{
  "d_model": 512,
  "rope_fraction": 0.5,
  "tie_embeddings": false,
  "init_std_qkv": 0.0265,
  "dataset": "wikipedia_en"
}
Each number is 128 + 24 x the weight over its row's rms, rounded and kept within 0 to 255. Layers, rows and columns count from 0. Numbers have three digits each. The size before them is the row's rms in percent of the matrix's.

# layer 3 MLP up, 1344x512, rms 0.0392, rows 581-614, columns 0-63
101:142118126147108140171102138107112103136129137135120163150081107129103119077089141145117167109135105152148119106148128145110098141099124106134153067139151142133112126136156119112089131137093087
099:128108139162118140162128159125168121097163108132110090114148127121104120114161095143139145123121137119143136112108172146158123157121088101177138105113128110099107112107128115131109112101152132
098:126155148131126187098103145165116098170121170138143110183121175104113168128169116168150136130145107170127156062115134141144136158092149119110128177118144138137156105116127136103113165126068155
100:125086147126119127133139167119124152110113086115132119086114127125175135122128117089141118114122111112164122131188127090125147160113136129151120173105103142107149140138128124125135177156162135
104:138094130106128120149134135133115146130124096167123114130143099087142073127122126123109124083074152125118130106145141131130103175141110063115151163146144183169124126148144095103124074081131150
099:160137124123110148119179159133142150160126082097116127126105138094144139101176179113117105148155137113108116116139121139129133123121174134130129146154113133131125117150165134118168146171090090
100:102098104172111104109131108064139136140085094096094096134133130118108090122100124155160098160127123164166126110104172104124147160113156106099096151161049142125153158110146184137119134104117188
101:144156104118087159100124087159117151120101144168143126132124142123111105090131138200127121157152132093131142119096130129155109118174119099143130174124124116122134108140136132141116146129099164
098:125166133100120133173140122089128147129134133133127086126146071091111115108125099144091146154135173056105102145120122071109168154142107090163138139162127160082169158101136107138134141141128112
102:144097131119130132112089124176115149120137125114108139134135117147109147143138084134131169105102111140121127090122144139132163101123133118093105153112167129134111118141163161111154101150140136
100:108152155146141147144083078095141120137114165105144088103089121152087135081133101128109161106099132127133115127152159145133107117083145188067126104147170139133124108121125137167116102065054145
100:128142155113138151125141144126112152137119132117124133149148106170120149175097099096112130122127077123128121157094182169114133134136141129166086136145133130119087128124112141165144119153153104
110:108128110077109121162132128120167118121107126107155098079174181129115119182185112168134145117142160125113145110104135120122119125163125115150146074109170118134134125116147144094096135129119107
099:148109157100135127126095139150130140137077097163116155131113114134173110148137122092124137160116111118143128108127075106127147108117167123108144122115204092124158158102104142127167127148133122
097:131114104121128097111123125124127114127140145131120129157120167130116105138130121098108099110134112137154172125170121125088155138133133155084130101102139126082132149106159158134144097100164116
099:117121120117102143128127087123147136123161146130124132096121192170110129094076146125132134125108135149146160133160162139095154152111129202138094105150101148130139108143106119114095146108112139
102:166117140149148144156116108137158114103116092154100138137151108112091140109131162124127150173120123166111104159129140105131138115110078129139105153127115112127119107169144138123145112102126142
099:115140115135141152149148133132123104112147133111140139159116106130148129152150090135163123101108126146115085168151118123141133082141154157143094102108139093119110146085085069141123139113114163
104:125086136127114126118148151143149133172168151093068133090146122182088118139134128140098098161089157122125114161126104135145118140099127143144122118117081142138150114105111092119124127132143088
103:151161112142097121168121141121132105107120120110177161107107151116103161144173123161126111098155117143128116172116111129140148161142147080148119118105160135111123115167157130120140100119121122
102:145135084115131171114148134084103142136145107114127121161097114137140116122163097095101116131095141144151105195135164154084088141122174153096103201129097116102146118139076156112157130101110134
095:148121134160089138114153100141112122156147151158097127115094152159114160138127125151142161103103143082158128143139163100110125144148129110144144128139096108104137134119114148137152176106153121
099:171116120115119112159101169138130130121127111160149121130087129107148094176125125139117114150097121107143143097118110135143132104115100137131128126121154125113116120133092120137141138109095097
094:114120132155123113131157096108123142117185154146152150127154126145122158147119107104171164112143105158107112098148152151093131126123157148153103117084122132109156139128077127124086115103124160
099:162120104116128142136098144147114144131144155123073149128099134143165083118084123156137119107174100100141189117136148135114154106114112137108085149101154118108105161144126143110101160113129154
097:102107097121111101112131128153150100159076133098152137181131139134142120160127147119118119141140160149158131133119151121160127138113138127109117167099130107119147163131121093127133140126121099
103:101126139149145112119109144140135099133124138160157110140131106092121152149108129143149140153157119095156137175115134143110078124107118134155075119103116159114141092164107152142103126130164135
108:117169115116108153082199087147123130121171132117166130144136162161122125099121131083118153152110164097114101101140189149135141141134169124197106120140148126125129122130187107125159158103112113
097:140123107110096153119142132169159169145164100137127131131135073140146163091124123093119111109157145085136077145138117094147116125142107164069115144122133160168129163152140126112110172108107159
102:113139165125128104166122173117072159132175161108143152145152126123137171153111142103086147103097147090164172117169149117126125137105092135149092123096145153094124074141162126148120106102176116
094:153123147121156093139146160130103115161138156116069114106109155123108151101097174103143107148074159089161093133135132165126154121110099157135121145171090112167112101120099126114158125121109108
096:116116120120157079124140107127129130134101133109087173138118141160091124149142167138143131123143095145136163156122164166112114099128122109140101136152170158123125097089151130137126138107154140
110:094154173147120135129149126104104148154099093103161154142119129135157109148131139127149132150173139114073076093157198147145126127160152113131124207158081156091141090120166106122117093108149086
097:126140124118160100099157169095082105123138161144181148184168136139197082128138120140120128107115138122148142108113083126131106106143115165165131057108121112152139103102120104099095082099114133
# layer 3 MLP down (transposed), 1344x512, rms 0.0362, rows 581-613, columns 0-63
102:135167152116107085101163130058114096112099106138130161134139166141124132109088149137072128143128126096111097158142119143111126117190116156145121166112134163177098155139149150087132110154149156
100:147100153144102162137143134140144101112121081156121108122136117105112180132132134161168122116107139053106108120107124114144138171143149055129196149098106138117122092136135121130137136130142155
098:086110163115113125135112148084116078148116097127146120131132117124143130137178098100163114075137136127108091083112127109153164147161131129115160118104107069172145181140098109161099112159172133
100:127139167101099133136181139161072166133126105153108127124127093112115123161086189124137105127156160102130109120091107143129146098135102124117162122096133126131133159088106107136171129134127089
105:115098130133122150126147110138107129134154146172096141160145132101138121107155148143123150104121118088117114116141100140144104154152181137183132108125143105132126131144097109126152133134118107
100:128152146096125168158115117153097126171081124124120135117157186108099117086094126150148131082162122142133132131151124181111103156129075119132143105114137110149163154165130155138126140183112149
102:159133159094116131093072119133111118135135126100123134135102137104098076125122101140112111093101144118154147144139155118120117129116146106133158111144157114090140115137118099131143133130129121
103:120200157155178097134096109193189103104116136154146119105145103138088114125137126152099141091137167162133156134104139098110117162118139129108124109105123150155134102142115126110112088125143121
099:133147132162099081122151192146105135113127113173138065105159084118085152135152154132118136167128117123105134139121101149082148152157100128138137157109131108096124126102160148154189094120150181
102:110113119119090122115113161075123131099068116076148135129105149116104095135155138119117150160134079158142157142141148129147139118147129110129136086124095099165119122165101148115098108099159094
099:159119049139097106124168102094159131123123125156094136077174093124078108134139113127106138154122148087060144116102118110129115124109118126127115157117130160139105162153157140110163126184092144
100:155146123126143115096109077101124132130108088115139108116159106154124138133136141142082132118106172105125122147141096076130115130100109110121112113151114121102091120114096128149114121151184133
108:149123130081115075125116139156160115130157149106119128125161154146144104121151152140112121124137116148123116113135122166108131136162120147139105128156143116156135132105133115087140147149147096
101:137110141138149146088172113195121111120080127104087110070113078121130124135121125148091102122061148113135114148100139137184131095144155087162132144124108120118128137117125151120155131149162148
099:132144142180107094092103140145111139125138107136116086143090137170106175166125137201129152152168136148112152105132107115110149100149099130113146136119154123148138145124122128091152131127083143
091:140099143126118104102148151092105112102157089151151113165144100157083118147149084144125142135131169074130115125127109134130151109145114085129153154143149116125130171165104148132149068155178091
102:138133172102101083101154094087101138128115116124139115113142165122173139099150141118154085137117127122137155132137148149083113158162151111090105140161149141159139167129141070129129144116141133
099:163136114090129116129157143151111142132063096134148171131146124131121098171124108126159129138141148094149130129113122110132119107119115147085127091139108119153129170141122146117117130080126128
102:136120096171112170091104129111072157150135178114124108137168130109135143122114122167143185117169137112132138148187100130136143143123113141147128152137108105142115191095141124139103105130140104
104:132103128148095143147147151118092149165146119138143116135136120105117127118135161097140069111115155126154122137144143131117140147104138165128124145132109140111160143148144135159126105133141137
101:108110131107159150089131093133129120084135111100156137109134140176147102127112141102130143131165125123124140182127104174123133110115173103105114114123115127117136143109131093112113129146116136
094:123161114139130144127139139098109204144110136119132105181140155129139115122132144118072134156107122150142117159119127157095143105119142162155121125125141157135125160110145179076125179145101159
100:115149127162119124109099110108119117129120157159107125117145115127151147110131178139172163138100107111128163119142112146145107070134102091164122131140114107136124134097112112110143137094126108
095:160117116125138105125089124111134114143174148107130137094130143127165131110135091065123116186133137175098177095083148128125088110122125122148136134127127135145100114137110102097150145162149138
097:103144173133131102076107151085122123131161153126165153075104160110089114126156092113125114147162105158080098121149083128087136162157163126157137144115120155119137111118131152136137120129124149
098:143155143135130116112169128110138136148133160105132141165158145128093132098118125077144142134136134097125082123167151137119110123189077117160136159114115149119117130139121108135127139107134165
102:099098121121145100106151118109121122143145148106104105088135153121140089100108114170140117110158148142096140085138121135149182111114178130137151131187140166125119111142146078104094086123103128
108:162133131104145127152119152125157139122129167129142144097157117124130134131146128165147080160100085156104127136136132126125138094177148137088152130141166134110142136140153138108128145125127134
094:134100132107128120127136092096167123121125155122119160107141100113125140108135144096098127152161127136100096169135120102172111093142141113097112091125120100129116144161114139119139120061099138
104:109115106143147108082091146138145124146162139119165100138132114134137085121122126118091172117156136114130160115156138178132129151113118123135123104102112172121154137123125134124143158137103102
095:142105140141108100159066135123153169145146111159128110129089122102165167124149125120122125140121141134094142118150153139113146165113164091141141106114179136131113163151124114132112154128145064
095:131151127091136124142081125136077197164142101121101113149121148198151144140109138145155117115109115133120154115109108152157154106132153118179076158112102172118124147138137104122120099151136101
111:112093110133100138119121124115090163129116117126181148103098148161105139138110127141119122155075102103125128089161128171171155107102123161133099170119100089134111089125129143153110107073111127
# layer 3 MLP gate, 1344x512, rms 0.042, rows 582-614, columns 0-63
106:126140133130104120096140130110105140090130126107140128135163122125113152116127125142148131134145113114189140148135101124138118169100147092167115115074124148114148144148141119113117148144152111
096:170126129107168146148079100133173116134191178135096176135117149124149183093154116145152130110178132093099107118180129129119099152161147117093155137126139155160138090153125100128143137090140154
101:067154105143106136130098128127116127091065150113125100170147124094121120083128146147146138138120138093076111152131201124083106150071140140106138129150169128138165107111186141099104137150169127
108:140115143095127149109133081148079125086187095131107096102110143113139138081081195124111149091157115134153121100131162095089141115129139137129157164143143121065148137105126141102106172122097142
100:145144131103105121150122118140154082154120133153092142183124119118147125081106111151153147149133110126137135142148116105185141107155099143176126120139157124112133175117099145120148106093124149
105:100123127137100170137155141154160082100154113140127094157139150129140128143124153119149105142122142136126130092106128098133102120125113122068102149106140139116109109191149154080122118144137126
103:104105131166130123159093155107096117150119127129075133148147118108119121171127130133102135146128116114127080164103148111123126116143130110117129102149140148123130138084161171105106124094143134
100:121145126158142117155152116137124123146127133146119112122145124164127113148106135135057120156155111117100122102119139116124114115137120142176147100102127105122150133143096084137149098096142171
105:089109122164112122187144137133123124132130137129114165096136100096111104093067159159087171179120095142114082145129135115117102130147085138159109089091133162112172104139186152110085112072114137
095:116121060121115140104106159197070154112114076114182138184121147113149148112079144141120121113143078144154133104127164082106140159111132128130156138140085107098158137136099113116106147122120054
100:149122141147092149143149111134154142112142143107122134140140066152105094084120077146138116118156122135151149120177099148141091124147096082109103162152101095141157096113139132094147089137163123
104:098144126160101162147153184075159162139141085156113167133154124090102105097116079143114141124152108155117122149100124130134090129126135115144093177138144163140128104154132128119149121134128152
104:102160130134111102077115143131140126132128155157099142102068185182089121089122165065095135092143165094134122138132157140114121142122088104115124106117170100103094118139132130104084098149088089
102:143118151123108114093143139167177130066155152081097110113148164137155151147155124116128087170139090136099147146172147117099150154075126159116157112155107107100127104105099146132120097059120129
087:119149133110144168136144105120154135091160114083130142101137145146157138146159159139125135119113113116108075128131113107134097092136155109115136129189133098137141142138088106147068151134118076
100:107127124135154171124149128110117157120103129127095180121113091153154107082111133146134123079112126107112121113103123100137130125132152145089107149184122102129141123139119166113159141114123138
103:124168114129123143154139164102121122120144182185143128141132134101172097140135134138123171125138128145101150137143127135149108108112150116160118104128171153138114108162103108103120141127112096
104:102125106159133152123104120104151118151104120118105144136120129119139145121129160079144169155141104118154148134116120148142167123075138153148153099155143105129141114104147126106181161175117128
101:124112125148138135100101117164116125099085129138133131116089137138137122126139080142130127113176103118148085155156132119140134100169134133129074155099130143111096136110114151111161080089112152
097:126139145131137169136116153155152150120140148123119156121101135157140166091134110106142140194134160141133115079152099134096134130094139108115120129150149107167113123133144120125116120167143136
093:132138097101115104095115166109129181125108138137165111150137116114123172140118114163137117131161107104116133126114146125110106138116077101109092162107139141112140112105133105107112145110127161
097:081132168123088131157164181196156127090109150084167136150130111137146126158096097104153145142154161131149155151170136118089110090112152093078116134134144124129105142120092154124135161107190143
095:102127121124108132127141141132120121090127120059095147149113135183129131114123137123121103146125127138159132108126155097149176142110113140121081160108128123150151136138156168118166153124113153
097:179112110127166121105139116127126144088187124141158149112138160152127191153118182131159135106100136157136090121149119127120145121138139113125141136105137157108108122122130084137126118106137136
100:159121101129144150121178131119106125125148136160138126149131150157120168110168105092135142101160139108159121092110096137114121132162131151157118123144117166154140163099120095117092141152154119
100:132126110090141122128168122097163100143156140102143118144092120090077146139088132185110148122124149155119151139136089129097122124108095144124115116104169178105168097135163102114138154124121099
105:147107113118128131143115164112129160161189119112171130152141174111150147179159171141143099139153140088178159129121173099100154161081138144091134144099128108140137115113146135095146134149130147
091:153098107121123101140095112121112110139115137164114104150118133142139149125136080140152160117172145146159105121110130144088143141130114112129149102104170136102148129138090127146098132138126135
102:093128128136105117138138086163150081134116126115157169128123156114153103116111124146129095142104146167120104107089153114109132106166031160134082108103140130153111100147137170073171132135125108
095:076102131154114129124101129126141137090145132126103086106113096121102138126107098113103176133102121147098113160143099177109124121118131114103144112145080191124098133086126103132103124126168162
100:135133195099131121140126131122134158092133151124145076147135112110143089148109145114130139159187138153156103133145123114111134130133109133101122104129106097125165154113173144127117120116162142
112:107163108120144152140162169160118117102092109128104106137127144154136113138125172154110156167152065130100122099112180128142140108103155139114147108163103123084151084099173120134142136161173120
103:137115146096108141158136103108147113123137118106095146125121133124157126127080187089044146124126155128132146176081154148103133110133075165118130116112114152131136132094097116126139116114148166